Weights of a small GPT-style language model, trained from scratch on English Wikipedia.
Architecture: RMSNorm before each block, no biases in attention or MLP, attention and MLP in parallel.
Each number is 500 + 50 x the weight over its row's rms, rounded and kept within 0 to 999. Layers, rows and columns count from 0. Numbers have three digits each. The size before them is the row's rms in percent of the matrix's.

# layer 2 MLP down, 96x320, rms 0.356, rows 0-95, columns 192-255
110:556451487477575470526487455523487509557498537512498621533587507454551626518593500436515576382492514439397539541507553520510561385491477447450471453500450480457487467488527537460514528485459448
092:468495518534473504543503466501500452522565537586476530570462519536439433441489528478477518485569502498580571555528515346583518557528522458474478466483513478443534534497510538455495440524502541
098:555496563465481457499513489551519523453479508513503522459510499432480385560505498503478501435549462540613475542491464476490493432612469467495474493530494518565456494522475537462509457487584385
099:473443491435531523526497593476453410550474564561472489521490455439439460517484514552432527551567471501489551498470549503516487442468514508546585463436491474460568490545504462549582548504477503
110:482530484526577418429464572460330482444484524553500500478483541500433512473536479452506556480499435508410453583613457497445452452472552412521484512536538423544524522430444521502536584498465443
104:521486443520465515464418480515479529568456510387509553444502504528466588468484399501519504535452457628516496565608554449456490442523543450554490515518524635527472512530467435451473416500442401
105:444544477460512535396513536446514450502515500536467498394482605504481365530518421505502479522532555474430553556402481453462503542543526568473486449581521485528496584524544469397454592437524499
093:623476524419440526585385504456404530529560482504516524481523415562450484496424547439450468539448597519492559471502478388570575532499572522529493480495521491513497455577534556478458459533526509
099:575538555418480494430508430541479537547474501450561493590459465470486573627503584503385448453535567561507566539485477530523459382376420549506453453445456542584448578563508529498481519439540461
107:584523570516454488457464457489553495536451487509495599479439557527601525495483527461526505507482562492496519500558509483503517466440508508567465439615445512543636469432590552507497464567577490
103:520506530452517463483443457540519448518499566544494502473586501532455437492473443447562580447524524616508483455538386398538481569584491568495499415521514501542490488514535532443469472453483553
101:482534535483519400423436543550493430601672466485514479511432487416516515494566496422554550559484488529465495529560420521509479549453560499500492535571497524499459523518451491564469531484499416
099:378465424558395618467486464463468489579530542483517462514463503503470532415485499498562469568451505469498542570528576497462554475460472480487508488486559487512433423547582486423552436561498505
096:441549420477490508533476527483455554527537458431478512553492518477387475412535424494517536519520532482440521509483570469532562538522467486522476524513488537536466526509539523486458494612475562
101:512581533484400530525535486492540528548466479564495536476414513486581564431502534533516446568465515544465598547375565506556511498475544432458548554537474476488522547440532477563456501488452574
098:433552527633549459466527548452477454555460529655517452438450419518535551502557439453452531452501462497428390409513509533499417580591517471489495500487430554503424532487474471584522470489547533
096:508514403543542574524477470509518484525460462517582548538532573514421497576524497505443479501555485593540482457626512552425574409450504480517547427427424562525528540493520515507483516425580452
098:590475490478426481492406567503550563482537541522503592570373558352503543445498571423487535519484487557492490439440468499548499511437586488438456539459494466553469515445512531595476504533531502
101:482612491458467444475483432463534472501522475402467479484516452487535545495545523535394468491573476547528538567454421466552456521620482522383535453459496561455543484586511561615545478493542574
107:459515559578446443501492553468486537550454516529400514607533499444559576453459466502477474606537482507615480506484452500472471469538458496432507532559506521487453502524498481493514573450500475
100:414493500488519497451412560468572461487465507525413415585483463491503428490453566474548475499476485552519584462621494505604431414449501431448463562419431467466489514528451470560583495554546529
097:594534405573466543448459566442535499508434587507560520425560511457500474503487452610494469568535484564448527474528521491593527545496433509523490534499595485480541473543461527507415500527405415
090:489524549527492489476429525470447594464487545495504565483535471511473547538475463492514542520448505530393515461403509530494419481567441417506580402500511457438592504510517482527519491409504389
106:452467544425464473605491505574540556458429467372503561602526523401529576530509513542472458488505574474568484510570589533568479513637467503467431525533506498585501640547453597534443454515623482
103:448478425349605501482419484450592519563435496544395534515536516529552464457527493547478610579479465514516453559536463530467518563462454460504521512537426435446489478506495472558427514504391443
099:415470491566519474460490534420545521440564488605441581560488437517430512505431533422558554560452518543546543474500456543493505482515398469398470562542450502488483538484461582447574451508440567
101:470511481460435431533472494556522391544532491457578614558486401590398497468567467568476510458597570479510460466526543445481554519460431563504482499485498466480465501603594475478549440496487503
092:545474519537464519461500528559488532496453413570514512344367470498610466455565470524488443458546571430462492503387516516541450495504475536585479551514540476441546603521536397556518460532493446
097:507587553476415508483499463543543481523444459382491518469480486488563496482525456536590476526567492514507503420581417503586527446510541406670494514498479514487516453457504456565490519585518510
107:444523535414581502536441457496485543530399496539469487579533500391481542477474483496573444411464531540480597536426460526543570522475530575405547497423513544512509607498493460525603490540436517
098:584532475476531518452457416475454530486569383485598365537460435460505443510454564485422410529513492490564516463523516527536477583493523499430471457551516508532538527541480397472556400473483525
095:484414465460552495453471501462498543467449468517507517567487454491498574463511554487564433519479486484510469425513526513548423503481513492556472461479636455622397539497514488604463504466467484
088:442507464485485545443426545451479449439552505515524521492469551478566509492508468486565475557481399508439456454559413577586517542516464530457549451427533489511422503556547504476495391513481611
101:479514449504543472435532514533512590536487422427546537495506507452475518481409607564525436431490564550533531519533510513465427468582602522542598553588477556459611401457436519466555418431482509
102:401463437464528422509577443480506460508469601514498371347524565460484536488582533493504500494536510444514480500512493587483504502481521472607538503541453496480424494514533422504435476514408424
111:529498442452472457555362507434488356491513526574502491501395541473518532471494567479504590463523421577493457512547429530535462466550451582417496493580489475518551489503511546542517474581530478
109:412576456537433504418486553498469503471534479583486518394459482551547527536510554645493469513525448378509462523590557498485523396563545598536489535543455450450423538459519449442584448571573498
102:488431542438552523357458535558438575509506456411520421522564515525522491508523451455477377537489412482540492505543567478528481510497358469459456488432544545504561481525476531465462470548539484
103:536478436577498501505537580531528396377552452524540460436442449495487544468526474552448478467568481516423481496495494470465451550474457503536523438403510490487544533560482419525464519577480474
100:506507558487501464543532473558554567543512494569534520568433563533527438522429449429536505498505459499461476415492461490446461438495389544538500502467505593449518459505555599426515522489501522
094:536487501497530443500503535424522531501512590392478501490451457517476519466504565443503526336407509530591484471512500494479491538505419568519492426527422539486541529578460429450460488470572387
112:547509562496599541527497537616523575367502537458498545496468448419444544386598398474486539557456469391522394554537517505554527557441513393417445498425426506582521501436567487467508479501475453
106:464576506520456450507544580547433521485503485464488553465491545578585443482458577509557552450485537561463505483545499534496492591458417424465409457376469503418436496576462494475399474550490527
098:518477503548453487483455447460434539541469576388484385489497510433506392535419498523471522479489459496583459581517566500614419541409608513498495436468452492468491561530531489587540437527504517
104:498465490550502548460534495575417500454444467517503459487527479436559555573463520504543467394523491408449526415471496548595543470411540530468442492545527544501496487486458533577522531467495441
105:509473498572521468508459438382434452428449510392437510541554506531502398466500509478436454445497520490431497450501601426465428506517467497536468609528569486544496479530535507487579477386447517
101:536479514527622534483502558464570473530578431534495481544586481451520601454509533502522604468533470542485503475569497558474492487627465480448605513462376481511471383580459536506456477481497499
092:528405421521442516500587506537518496486413472517494512632519561502521497510421484433448461526495521494582549607428524541564530497436527527486539510498497517463539456488486443519406551534527565
103:526608494605485499504531570475523480514549478574523514489541583414604440521486522556587454519540472405536517523481373537525505467444462442417466450571457384486476446488530517470463531413519548
097:514459532493458570456416508560503451558559483482477387326478484494568569472484425505597503417463476576461525468514518386416518430523479451484559448557473518457489468496478588417517570608539518
093:515560526493541519426584458510516564528466515443489443558413515521505523506445505424598481501415471456436628545499481435538473437447526446417519534523514446566558503391532519502552446495568549
099:539529534505558540389554422464526590452565449562497501422505574538519508536564536420456546483509462475549544475491561533517555500529561500544597412594508485566529560482458552405500515467497490
097:516467489400502484500415540526502594438468516451534545512460439521626493406525490521456570559533522516445500495614433510511473531463583613436459540578532523506496537495464513549453380533502547
098:516462515483467445430510600485542596499546545531433453406449384529507421529513440548510427470509475511542482461455476417515500502438526521557496463533555615515529390429513537510457563473475554
105:507552427537437572511432494538530533553492546520521618516563561463525390472467537516493500540519546547578529507444556487611515446497505546408500556447471449532488494443497532378551487466498459
098:561528372563462416486527492416518528530442547444501490474445399516515568508545533575501513588536443468566434516500518581491464577484491468478427553469483463492427538563556566508423554513408646
098:454521474510425512633580512534458565526489414530467447574504531493509357440567534443429528450548483481545581442473466454454470553545490594449504612414518511519456465533504449629552551478446422
104:543496494504536452476440452520608523465619477499451510439531619528469510451522569477506551443478471522473460516497488536454427465657507565481519511486529577486500443484505566493464487455522460
101:428410576505546504500477510455501521521489447560536529619466570504561472539433436515430508514450505576468483427498548455501479476549526439409458499410432526538495487477461479480481523466551533
091:588538432479474531494521533550469458595581491375497613464566504461574535436479432445428555484408538527593518573552451467449541500458503518466522555520511482506474540497544497542538434480472475
107:517489440452448540473522468496513513529478566504487494478463575517524450487463480504527498571484485490305487496584614575527486522533495523482541520486469449576487526491507455496463476520387490
100:543544456432438515541454500523437491543532552519468474544465477447459413518556542509552446543559436510512499527436572536492514475608451452505498558490524480497528540489492419492531529498426439
086:565471485492532503605454511481485551472602529411532411510457374450484539571477476547417465418533532590479472458547415485497465586434464495405501520547446544533472534482545493459474541464452538
106:491484471539538473560495447484559429556444567547472418542515480538478564585495497560422469463469537545501483541508463469478465507539513495398534443554474498463499519482456510568556455501490407
096:441455478443500462455514482470452475479448510534583522489522434466497550556528544479558556557502491498529454540508440489436568527527420442460511426486441550455492465510522521445483499468553606
106:527442499565514541521434539463465566499520469559544548572498482480442393516501547540468439468591547556513511476435535510522456615499410531481561471580467564526442599571450500434506517561479436
097:483546538455491432528517535529544441453420543504418503431545546507444421443519519507496563447507542504449528559498518461564463467557551602521507455514473434454507484518520451493507422565483438
099:573466562550425603460531518478503435455519536466542522493454568516473520505488485486515547527523476484445498582487458443474428485457554484423523409485543551496569568535572490408400532566505468
100:512449590482494466514486504434468518610529445384535474559463573506451458576530451603414425505503502508598528475558547503522627464536434520440453450520438534430545532550527417526570499516492542
098:552514545558466501403553474432451465496584553522488411575402443453489501592516472529548491584502484525368506466514555514458566457573508474545500622543447531557475531510488487522476503490493511
107:393440510452533447491445456503556478530521471563460476410414482450601550467429486540559471524435591543465532517428540528526508558391475460470457428503471523483453520509572455574541455544455526
108:586545477487554450422499500466457475458528553443489434417479530553489458439538481496530457573468479562481561493532466461442455503482545367497536567455483388424593595488395549535455547440504528
106:457399570499505448415489546497505461420571498541499480477454458512545501540469470463457596549513445431462488453554401506465511556539518544444492501580527523489472573502442474461532478502546521
093:585492453507511441382523531515584536503477438480487468509495361463479484485522487506548547526528521656411485499421527537511477442452479521423427504447474464421568537470485518550513498424466474
101:483512425509450537400513473474469537556529505547537449459538532472467594472500525466475571540477411503534485405520472478514470564439534507504600476346512542551536521441526491519577467486525563
104:532478557516465480471441539480534479503531460538446585375556509521477489437422584488498468463541470492503466517527522506515527514493589458556503437554575405562507442541463524431494403486446520
096:512537554512490441514494396541540495396582486537483562541417426470553500440398519527604537518480505523421499445513454493498524526417479492438460467374514535366502548500524501576464466566551495
106:460429530465526538518476567477542475429517503436533532422456496607486451524496413478525522542486479556509534530413560376396505452579519526594523466458511569397434428482502471396504543585525520
094:542462500463519480483458536476586486454424508438538497486580535553463542430478529520465516514460514581415473513575521437504505612442522534456481561440538533500449569541505527546524504415500461
101:514474484478517496541507545471579557527476455484525502468522459456545503477479471519567456478577522537462487526445410583460578506505580482541552429490396582460467558450521543454503554461550502
095:646508391581447490542507528505565427459544412548576530473432544410577496609557501464512549528449539532477528547539533442462551490475469584523538512509573492474500443510477525439490539432455501
101:364497488489548512511498544512579483505542452489463539509442531505502488464383390470529542520470443471504490443529478516463489506559507527548425415541588500463449488573494533625443502476487483
101:537390551449509503511464498423551520504498496536450482438473526419499420583574474458539544433536468487469488549500604495534417472322470372433465451619493564479452574448413418455493570471592560
097:565443551492469424487486548452576525628461436514448436616546479543511435512468510445489539498487489522443502445495519491507553503511410607477532412591485501468516485573532516462497507494502439
103:500624519461420499554506403515492465462495542563474466454551454513602531511381562469511471516566533434419446449633561448505447444499540522497552542514528494526501567428520433556519573621534423
099:501579510497454559355429497401526471484506516470478468485531478501506522405459482399511543523473564442507485465475455525535462430538528463422612460431547429535470509503488444503457495401582502
095:568448482531533476506498456493554468549524569496439461348493487452545473477439496550603566394531512561503524526463547436545515473474519505424536562447500604455520427516496445432474481453493458
103:538398552500492528526485488478405514479486526509493481421492472500507379554435479576434520546472564481462409455549550497437540519493509521529464463614606506435534435577512469415518496574449532
098:457565430484310537484462493463510457609506490332518535475602540521461543541509619533606449540494489542487505436546515515528517590566459513433434519457554445437445566566499509409528461421556501
089:404381565442478490576517422531520573441454492569458612427504464518592550502486516408568537505442442518467445528466513523448467522481533482421532405534537498509435480530518580488531474535443575
093:451549552494448523464538473517451463463481608545425505493514507504470523468443512503481437513447440557592531561476542471500446462548437535411412469406479475525520486455470425525447519463485534
098:559395482532497507499537552479462560535624541468508560432494546391508513601526556553533450517537445416470515507499589515510462501435580426421513483483462526512480566446510477532524504534545544
094:454593549549390484543521521474457511557519420442568506511528517562343342459441388509537504586547534422444464526521503545497459373486503420607408522608563495476481540492511532461569534477496593
098:472550503545527403510388534474517501517623554611465502522510567546455523423472476416534479475541467492452524572551536517447453513502467397416429446488418479495508615497563482492518410593563491
095:551517463475490526433412507527471490490481497520480524530513494538524455497481474438590435507380556492484532510549531405547554429550511456483505514535557481568498545547486520556441525507419495
101:438528503477441470542536398577386457538586453483516532459373514513543509469366509620451444565586513574545479480522532486484548566481489545556554442546521463467493435538474519463464531401391586